Weights of a small transformer language model: 10 layers, 2 heads of 64.
Each number is 200 + 40 x the weight over the matrix's rms, rounded and kept within 0 to 999. Layers, rows and columns count from 0.

# layer 6 MLP up, 512x128, rms 0.186, rows 122-147, columns 64-127
164,279,197,202,262,228,181,142,249,240,202,187,155,175,179,216,244,214,291,208,171,159,207,209,241,162,174,148,219,204,216,201,187,199,153,226,188,210,143,144,178,257,203,271,122,224,233,119,155,133,186,118,133,214,210,150,186,124,288,202,230,186,217,195
242,216,146,183,139,180,256,168,179,84,233,200,205,192,160,280,169,229,235,211,167,290,197,220,239,162,254,241,224,227,205,199,174,218,161,220,224,178,138,108,206,184,219,199,114,194,205,204,191,195,136,209,163,165,206,122,201,236,264,214,196,159,226,208
202,203,171,252,183,244,299,150,179,236,259,183,195,207,216,183,258,222,185,203,182,227,260,220,180,203,137,228,128,224,180,166,200,224,164,141,177,178,221,277,163,195,201,158,147,209,180,198,194,171,270,158,246,263,200,207,172,134,240,162,149,195,199,181
254,108,168,225,154,280,162,243,267,204,208,165,303,261,218,180,215,244,173,239,279,189,221,178,183,178,170,207,173,148,189,233,215,244,195,150,205,258,224,191,204,193,240,243,160,256,209,121,190,267,190,164,185,192,168,193,132,238,193,291,170,136,97,128
209,187,181,304,263,212,197,183,138,181,202,194,271,122,259,200,216,249,155,217,238,211,174,181,180,197,174,223,246,207,197,153,176,176,173,224,115,172,205,202,157,179,197,155,285,225,236,174,259,252,204,257,186,176,253,155,159,221,230,204,275,241,225,174
189,198,172,261,242,196,143,212,143,165,172,282,280,179,130,135,170,184,169,178,251,125,181,202,185,168,215,138,202,210,195,140,207,219,162,150,211,174,267,210,178,146,142,200,154,201,245,172,197,216,154,250,210,207,215,267,177,119,215,228,179,193,185,151
210,153,196,269,186,157,143,275,160,214,265,270,232,235,207,174,273,135,218,234,220,230,238,166,196,228,173,203,227,199,178,245,197,188,211,209,192,152,195,238,255,217,243,142,221,134,193,195,175,159,196,183,177,235,197,251,143,140,234,307,221,259,184,209
143,190,230,206,167,240,177,221,234,202,280,267,173,226,202,207,244,210,161,138,191,232,253,218,171,150,174,146,205,206,108,199,176,205,171,190,212,222,166,166,210,184,160,147,261,161,203,169,205,176,170,187,187,196,185,164,201,148,203,159,142,143,259,176
213,177,209,144,185,205,240,207,213,200,263,260,237,260,208,238,185,234,226,160,196,170,150,203,189,186,204,241,182,171,194,108,192,182,162,220,223,260,259,166,168,177,159,221,176,194,201,230,256,191,183,251,187,183,235,221,153,214,164,217,186,128,192,229
192,147,198,251,145,224,246,155,267,188,214,195,202,161,265,173,206,180,248,172,188,226,236,267,197,159,220,188,112,265,224,169,206,149,167,191,225,175,184,165,190,250,198,168,249,178,178,158,179,218,195,252,216,231,224,162,193,153,192,106,267,211,167,158
193,203,112,170,137,241,168,213,226,197,127,154,275,147,217,211,196,251,136,164,255,202,197,155,234,171,179,221,276,175,178,192,293,238,149,249,221,188,237,214,179,199,164,118,243,208,221,202,179,204,133,200,164,130,255,203,262,171,203,217,170,204,241,223
158,126,246,213,133,238,255,239,200,255,182,117,269,238,186,277,162,219,212,125,212,178,165,212,210,222,187,143,235,235,195,180,181,249,199,215,234,172,213,296,189,178,182,231,214,234,213,146,248,232,201,173,155,183,211,166,164,217,187,208,212,150,139,226
233,234,210,217,132,184,197,228,182,166,219,247,171,182,284,159,162,176,179,304,181,170,212,213,262,214,188,274,233,214,177,143,212,218,109,198,275,275,228,162,240,206,246,275,249,208,243,212,191,220,184,260,159,189,232,214,164,154,90,186,245,210,217,196
239,107,198,222,220,163,181,181,250,256,242,283,240,246,219,154,104,203,191,278,229,192,239,288,238,237,205,237,216,207,201,222,232,202,203,184,188,221,203,131,159,177,171,233,251,110,234,182,319,152,257,271,175,251,119,218,217,177,170,173,184,205,284,203
195,237,236,170,98,190,250,145,178,196,190,198,193,214,219,197,264,203,205,183,259,219,253,281,234,204,145,161,183,228,176,124,208,182,190,205,239,180,236,190,216,198,212,203,224,212,252,101,250,242,203,232,222,205,229,249,183,239,167,221,310,204,111,174
173,175,200,207,250,248,269,187,183,200,223,227,227,204,131,172,190,232,170,182,202,175,148,239,213,208,222,218,219,284,254,198,190,230,190,152,262,185,255,193,193,216,132,173,150,155,224,188,165,186,213,265,186,234,183,269,246,194,129,294,257,145,176,177
161,191,134,140,226,167,178,136,162,202,185,255,211,254,212,207,225,184,195,131,217,216,174,265,241,217,261,195,178,227,195,168,167,212,269,233,195,249,204,192,240,161,206,203,308,165,234,184,244,161,228,228,149,234,178,177,187,227,178,239,170,224,221,194
228,222,218,206,185,200,158,221,143,195,236,162,197,232,217,137,205,101,159,144,156,263,193,194,205,233,124,235,146,334,284,217,208,245,207,172,197,208,132,214,246,199,206,127,213,235,216,173,196,173,176,200,191,214,202,176,188,164,165,231,294,214,163,184
198,273,210,261,224,263,234,199,151,141,178,186,258,168,191,175,140,223,192,148,246,174,233,187,197,129,128,158,154,236,178,123,158,164,146,168,245,243,276,168,193,192,219,134,198,245,199,229,234,146,164,205,166,256,149,226,165,209,190,248,261,164,177,203
179,178,168,227,163,224,178,186,148,235,222,211,248,148,83,121,199,225,229,209,163,230,220,154,195,144,134,310,220,270,266,181,215,215,217,255,164,210,173,202,201,139,187,274,245,192,249,171,180,262,195,220,166,224,173,185,183,113,188,178,265,202,229,196
245,260,221,161,191,233,143,235,160,269,278,181,245,162,193,118,230,224,215,247,234,232,196,150,164,217,208,196,212,243,248,205,252,220,156,133,157,224,166,158,190,245,159,200,151,175,202,223,232,159,145,185,228,232,247,205,278,234,225,186,172,144,159,206
147,179,214,186,222,139,166,148,157,198,145,122,215,259,278,180,204,232,218,217,158,265,200,254,250,236,125,199,135,216,192,227,175,208,185,201,222,196,215,209,193,227,137,285,218,161,171,203,223,163,252,204,148,185,158,249,240,216,283,206,213,257,126,212
157,215,175,217,175,161,143,215,231,181,216,201,193,212,126,166,200,253,214,192,223,129,174,287,189,237,181,289,260,256,169,201,151,140,222,216,180,233,185,201,203,196,184,266,220,170,275,163,254,190,272,258,223,163,250,225,198,162,242,245,254,221,189,228
165,169,117,155,238,209,157,239,231,234,196,137,204,216,186,270,241,323,123,235,182,123,211,108,154,309,154,153,133,221,212,149,198,237,155,251,173,196,214,157,199,142,284,151,194,188,146,238,174,230,265,217,184,193,164,216,175,171,180,148,166,177,200,154
180,262,175,203,255,131,195,204,206,256,263,174,207,166,98,287,199,207,180,135,227,158,214,176,247,262,228,189,175,194,299,188,206,143,189,246,264,251,178,250,188,166,223,219,229,170,202,234,268,127,218,260,186,140,243,214,237,122,167,177,207,184,168,205
150,205,100,216,190,246,252,186,258,221,160,187,249,199,191,151,242,242,239,223,235,177,203,211,205,201,218,233,167,200,247,241,191,133,233,145,190,271,211,224,191,191,213,249,194,226,226,183,241,211,307,154,192,188,209,170,198,200,203,177,259,177,176,196
# layer 6 MLP down (transposed), 512x128, rms 0.1, rows 122-146, columns 64-127
156,190,281,174,202,181,154,164,242,179,194,180,161,123,230,182,194,157,222,210,170,261,172,227,228,171,217,265,192,179,228,164,195,210,168,250,176,224,207,201,206,237,216,176,187,195,170,130,259,250,195,164,142,221,208,251,197,217,209,229,273,187,173,260
157,150,245,226,218,154,174,217,202,209,165,199,180,176,236,149,199,168,115,220,159,211,227,186,146,227,176,240,192,201,239,172,223,194,247,142,215,230,272,227,174,174,172,213,223,115,227,188,218,193,185,228,176,216,184,224,196,168,215,221,210,168,159,233
175,238,184,264,210,190,168,159,231,214,159,262,238,179,230,243,233,185,245,175,234,132,192,197,150,252,184,159,232,230,162,227,140,239,179,193,154,236,160,240,158,212,186,171,186,282,178,168,165,218,183,179,235,169,241,171,175,173,162,139,236,200,174,164
182,265,248,205,124,179,232,101,294,172,224,227,112,197,219,261,271,162,295,216,149,260,237,198,278,102,167,266,100,232,218,224,236,196,159,317,187,183,126,263,158,143,149,257,149,124,236,238,184,134,216,167,245,169,232,133,188,131,172,274,227,260,165,264
196,240,263,248,189,141,143,164,292,180,211,204,240,197,155,116,249,236,192,269,210,232,136,176,232,194,193,152,158,210,189,213,130,264,249,235,237,203,188,192,187,185,180,222,128,191,174,230,244,208,245,266,187,246,191,224,144,165,196,201,209,104,199,195
125,186,183,155,244,211,152,164,243,246,205,200,212,148,225,196,205,236,207,160,204,175,178,189,245,169,187,191,217,178,188,228,237,217,230,155,243,184,209,200,209,241,169,180,190,184,234,268,142,216,209,178,265,179,159,187,196,190,147,156,165,189,209,186
166,218,164,167,232,233,206,194,152,179,235,200,269,164,176,262,158,179,138,228,183,202,180,203,229,154,202,165,235,257,182,115,128,135,193,144,154,225,164,134,290,210,219,145,164,221,177,194,201,223,208,276,208,204,276,296,183,160,186,228,185,252,246,223
98,202,182,153,205,183,196,172,184,216,170,264,216,168,227,166,201,223,158,262,146,277,138,167,149,198,275,124,204,221,198,254,238,202,210,227,172,154,236,165,223,191,178,190,192,323,189,248,221,173,171,237,152,162,185,169,177,218,257,170,261,277,180,215
194,208,258,177,206,182,146,220,220,231,156,177,235,259,268,199,152,166,231,203,185,138,221,194,154,242,229,268,234,138,117,236,188,248,209,219,207,174,190,162,194,191,190,182,194,236,139,169,167,171,205,226,145,224,250,179,182,185,175,179,182,285,225,181
205,246,214,139,149,179,193,222,237,190,192,212,229,186,234,151,166,217,154,199,288,142,117,132,192,186,155,186,231,130,170,204,244,202,251,181,236,222,182,181,142,233,163,194,261,222,255,225,192,248,251,225,194,271,210,178,166,163,237,225,222,235,208,149
230,111,216,113,204,323,283,179,194,183,214,131,234,178,149,225,208,158,193,211,245,185,272,175,191,249,179,234,203,223,47,151,161,254,212,167,289,189,176,184,208,188,244,198,196,123,169,204,211,159,197,169,242,284,208,155,209,168,193,224,128,302,245,159
188,200,114,203,209,280,132,154,189,159,208,213,196,208,223,225,175,233,235,171,280,263,206,181,235,155,196,249,211,227,198,198,143,130,110,129,140,176,97,211,207,178,207,300,204,205,231,313,166,230,212,239,222,139,225,233,206,248,169,149,129,206,248,235
222,230,85,210,111,258,165,209,180,233,212,167,207,208,249,143,203,115,194,274,166,194,159,141,199,145,224,188,197,200,218,189,202,237,185,197,208,240,146,237,245,244,250,212,187,187,274,237,145,226,211,121,235,194,139,174,180,234,258,176,169,171,195,178
206,253,158,214,163,217,181,160,174,234,227,255,187,191,259,258,165,127,227,158,132,212,243,132,209,202,191,158,208,149,174,166,172,211,214,96,92,236,230,198,252,150,232,222,188,277,176,174,164,207,148,216,249,232,133,188,224,289,167,168,293,313,213,280
203,155,196,187,154,196,230,175,222,188,202,229,169,155,220,262,166,221,185,181,152,119,248,72,125,154,307,242,217,187,135,218,147,200,174,223,102,228,140,203,242,213,208,184,245,248,180,214,230,227,172,200,192,234,210,273,217,154,158,241,150,180,227,181
179,254,172,197,154,157,138,226,207,200,250,200,170,198,206,221,209,199,161,249,170,270,174,165,228,201,160,244,230,219,224,206,238,126,219,243,184,206,175,273,149,187,153,224,236,177,186,230,156,91,249,258,118,225,242,121,216,183,232,215,222,150,182,282
163,137,213,223,180,222,231,165,228,219,232,207,183,176,192,189,207,149,176,157,121,192,250,252,206,141,247,208,155,95,261,193,233,154,248,219,196,202,181,297,229,228,177,163,253,179,207,207,230,222,233,193,237,193,263,114,203,280,263,236,202,227,163,220
224,257,240,185,190,145,167,199,257,146,217,161,182,170,249,165,268,150,221,252,238,218,242,186,172,221,171,219,189,181,209,181,178,209,245,222,230,163,139,131,214,230,204,180,137,222,251,230,224,133,249,246,242,185,206,142,152,161,219,160,157,170,249,290
160,206,191,184,163,208,195,130,265,231,221,187,177,156,198,255,184,186,218,202,201,233,115,230,199,208,238,249,166,95,182,184,189,219,194,179,180,138,194,268,206,208,196,156,178,226,173,257,196,267,230,150,203,245,209,231,203,163,205,184,242,230,225,214
169,157,206,195,217,193,218,216,220,93,227,245,176,229,176,149,190,183,174,192,165,230,170,223,184,246,259,193,229,292,179,215,191,216,123,201,220,205,150,163,255,157,222,161,217,251,130,243,260,121,183,198,181,87,220,193,214,253,185,159,156,262,155,286
147,206,155,143,198,244,223,204,287,154,245,217,149,166,163,149,237,216,173,215,205,186,224,210,211,208,164,202,210,185,145,192,189,167,248,166,204,227,230,208,157,171,223,242,184,177,262,191,181,193,204,182,186,149,159,196,174,219,187,243,213,276,209,206
319,283,146,194,140,261,226,160,175,194,205,240,162,286,168,247,219,232,221,193,144,210,108,240,205,210,214,248,104,159,195,205,254,225,178,200,233,199,199,241,188,251,204,273,116,132,252,201,208,234,159,192,246,180,169,112,212,182,211,156,131,227,253,196
170,176,108,180,260,222,217,143,248,264,198,235,157,264,189,281,200,193,194,216,121,181,238,147,327,175,225,213,227,209,100,172,116,175,236,187,201,104,158,215,125,204,308,145,173,195,202,270,279,152,196,252,208,161,258,203,191,188,147,228,185,195,194,217
168,207,144,204,140,179,179,209,190,233,174,260,114,179,225,275,199,185,170,193,255,173,232,190,185,175,243,175,212,195,176,171,79,252,190,226,248,245,93,193,255,160,70,165,203,195,224,191,297,244,166,172,128,244,160,233,253,162,130,205,180,125,279,210
141,173,197,200,179,241,164,79,73,201,263,184,188,175,198,161,164,255,228,254,192,231,195,205,255,215,186,187,198,170,163,156,203,206,205,164,253,266,219,171,136,229,226,244,264,218,224,210,173,230,159,141,174,223,181,133,198,173,224,258,223,189,211,187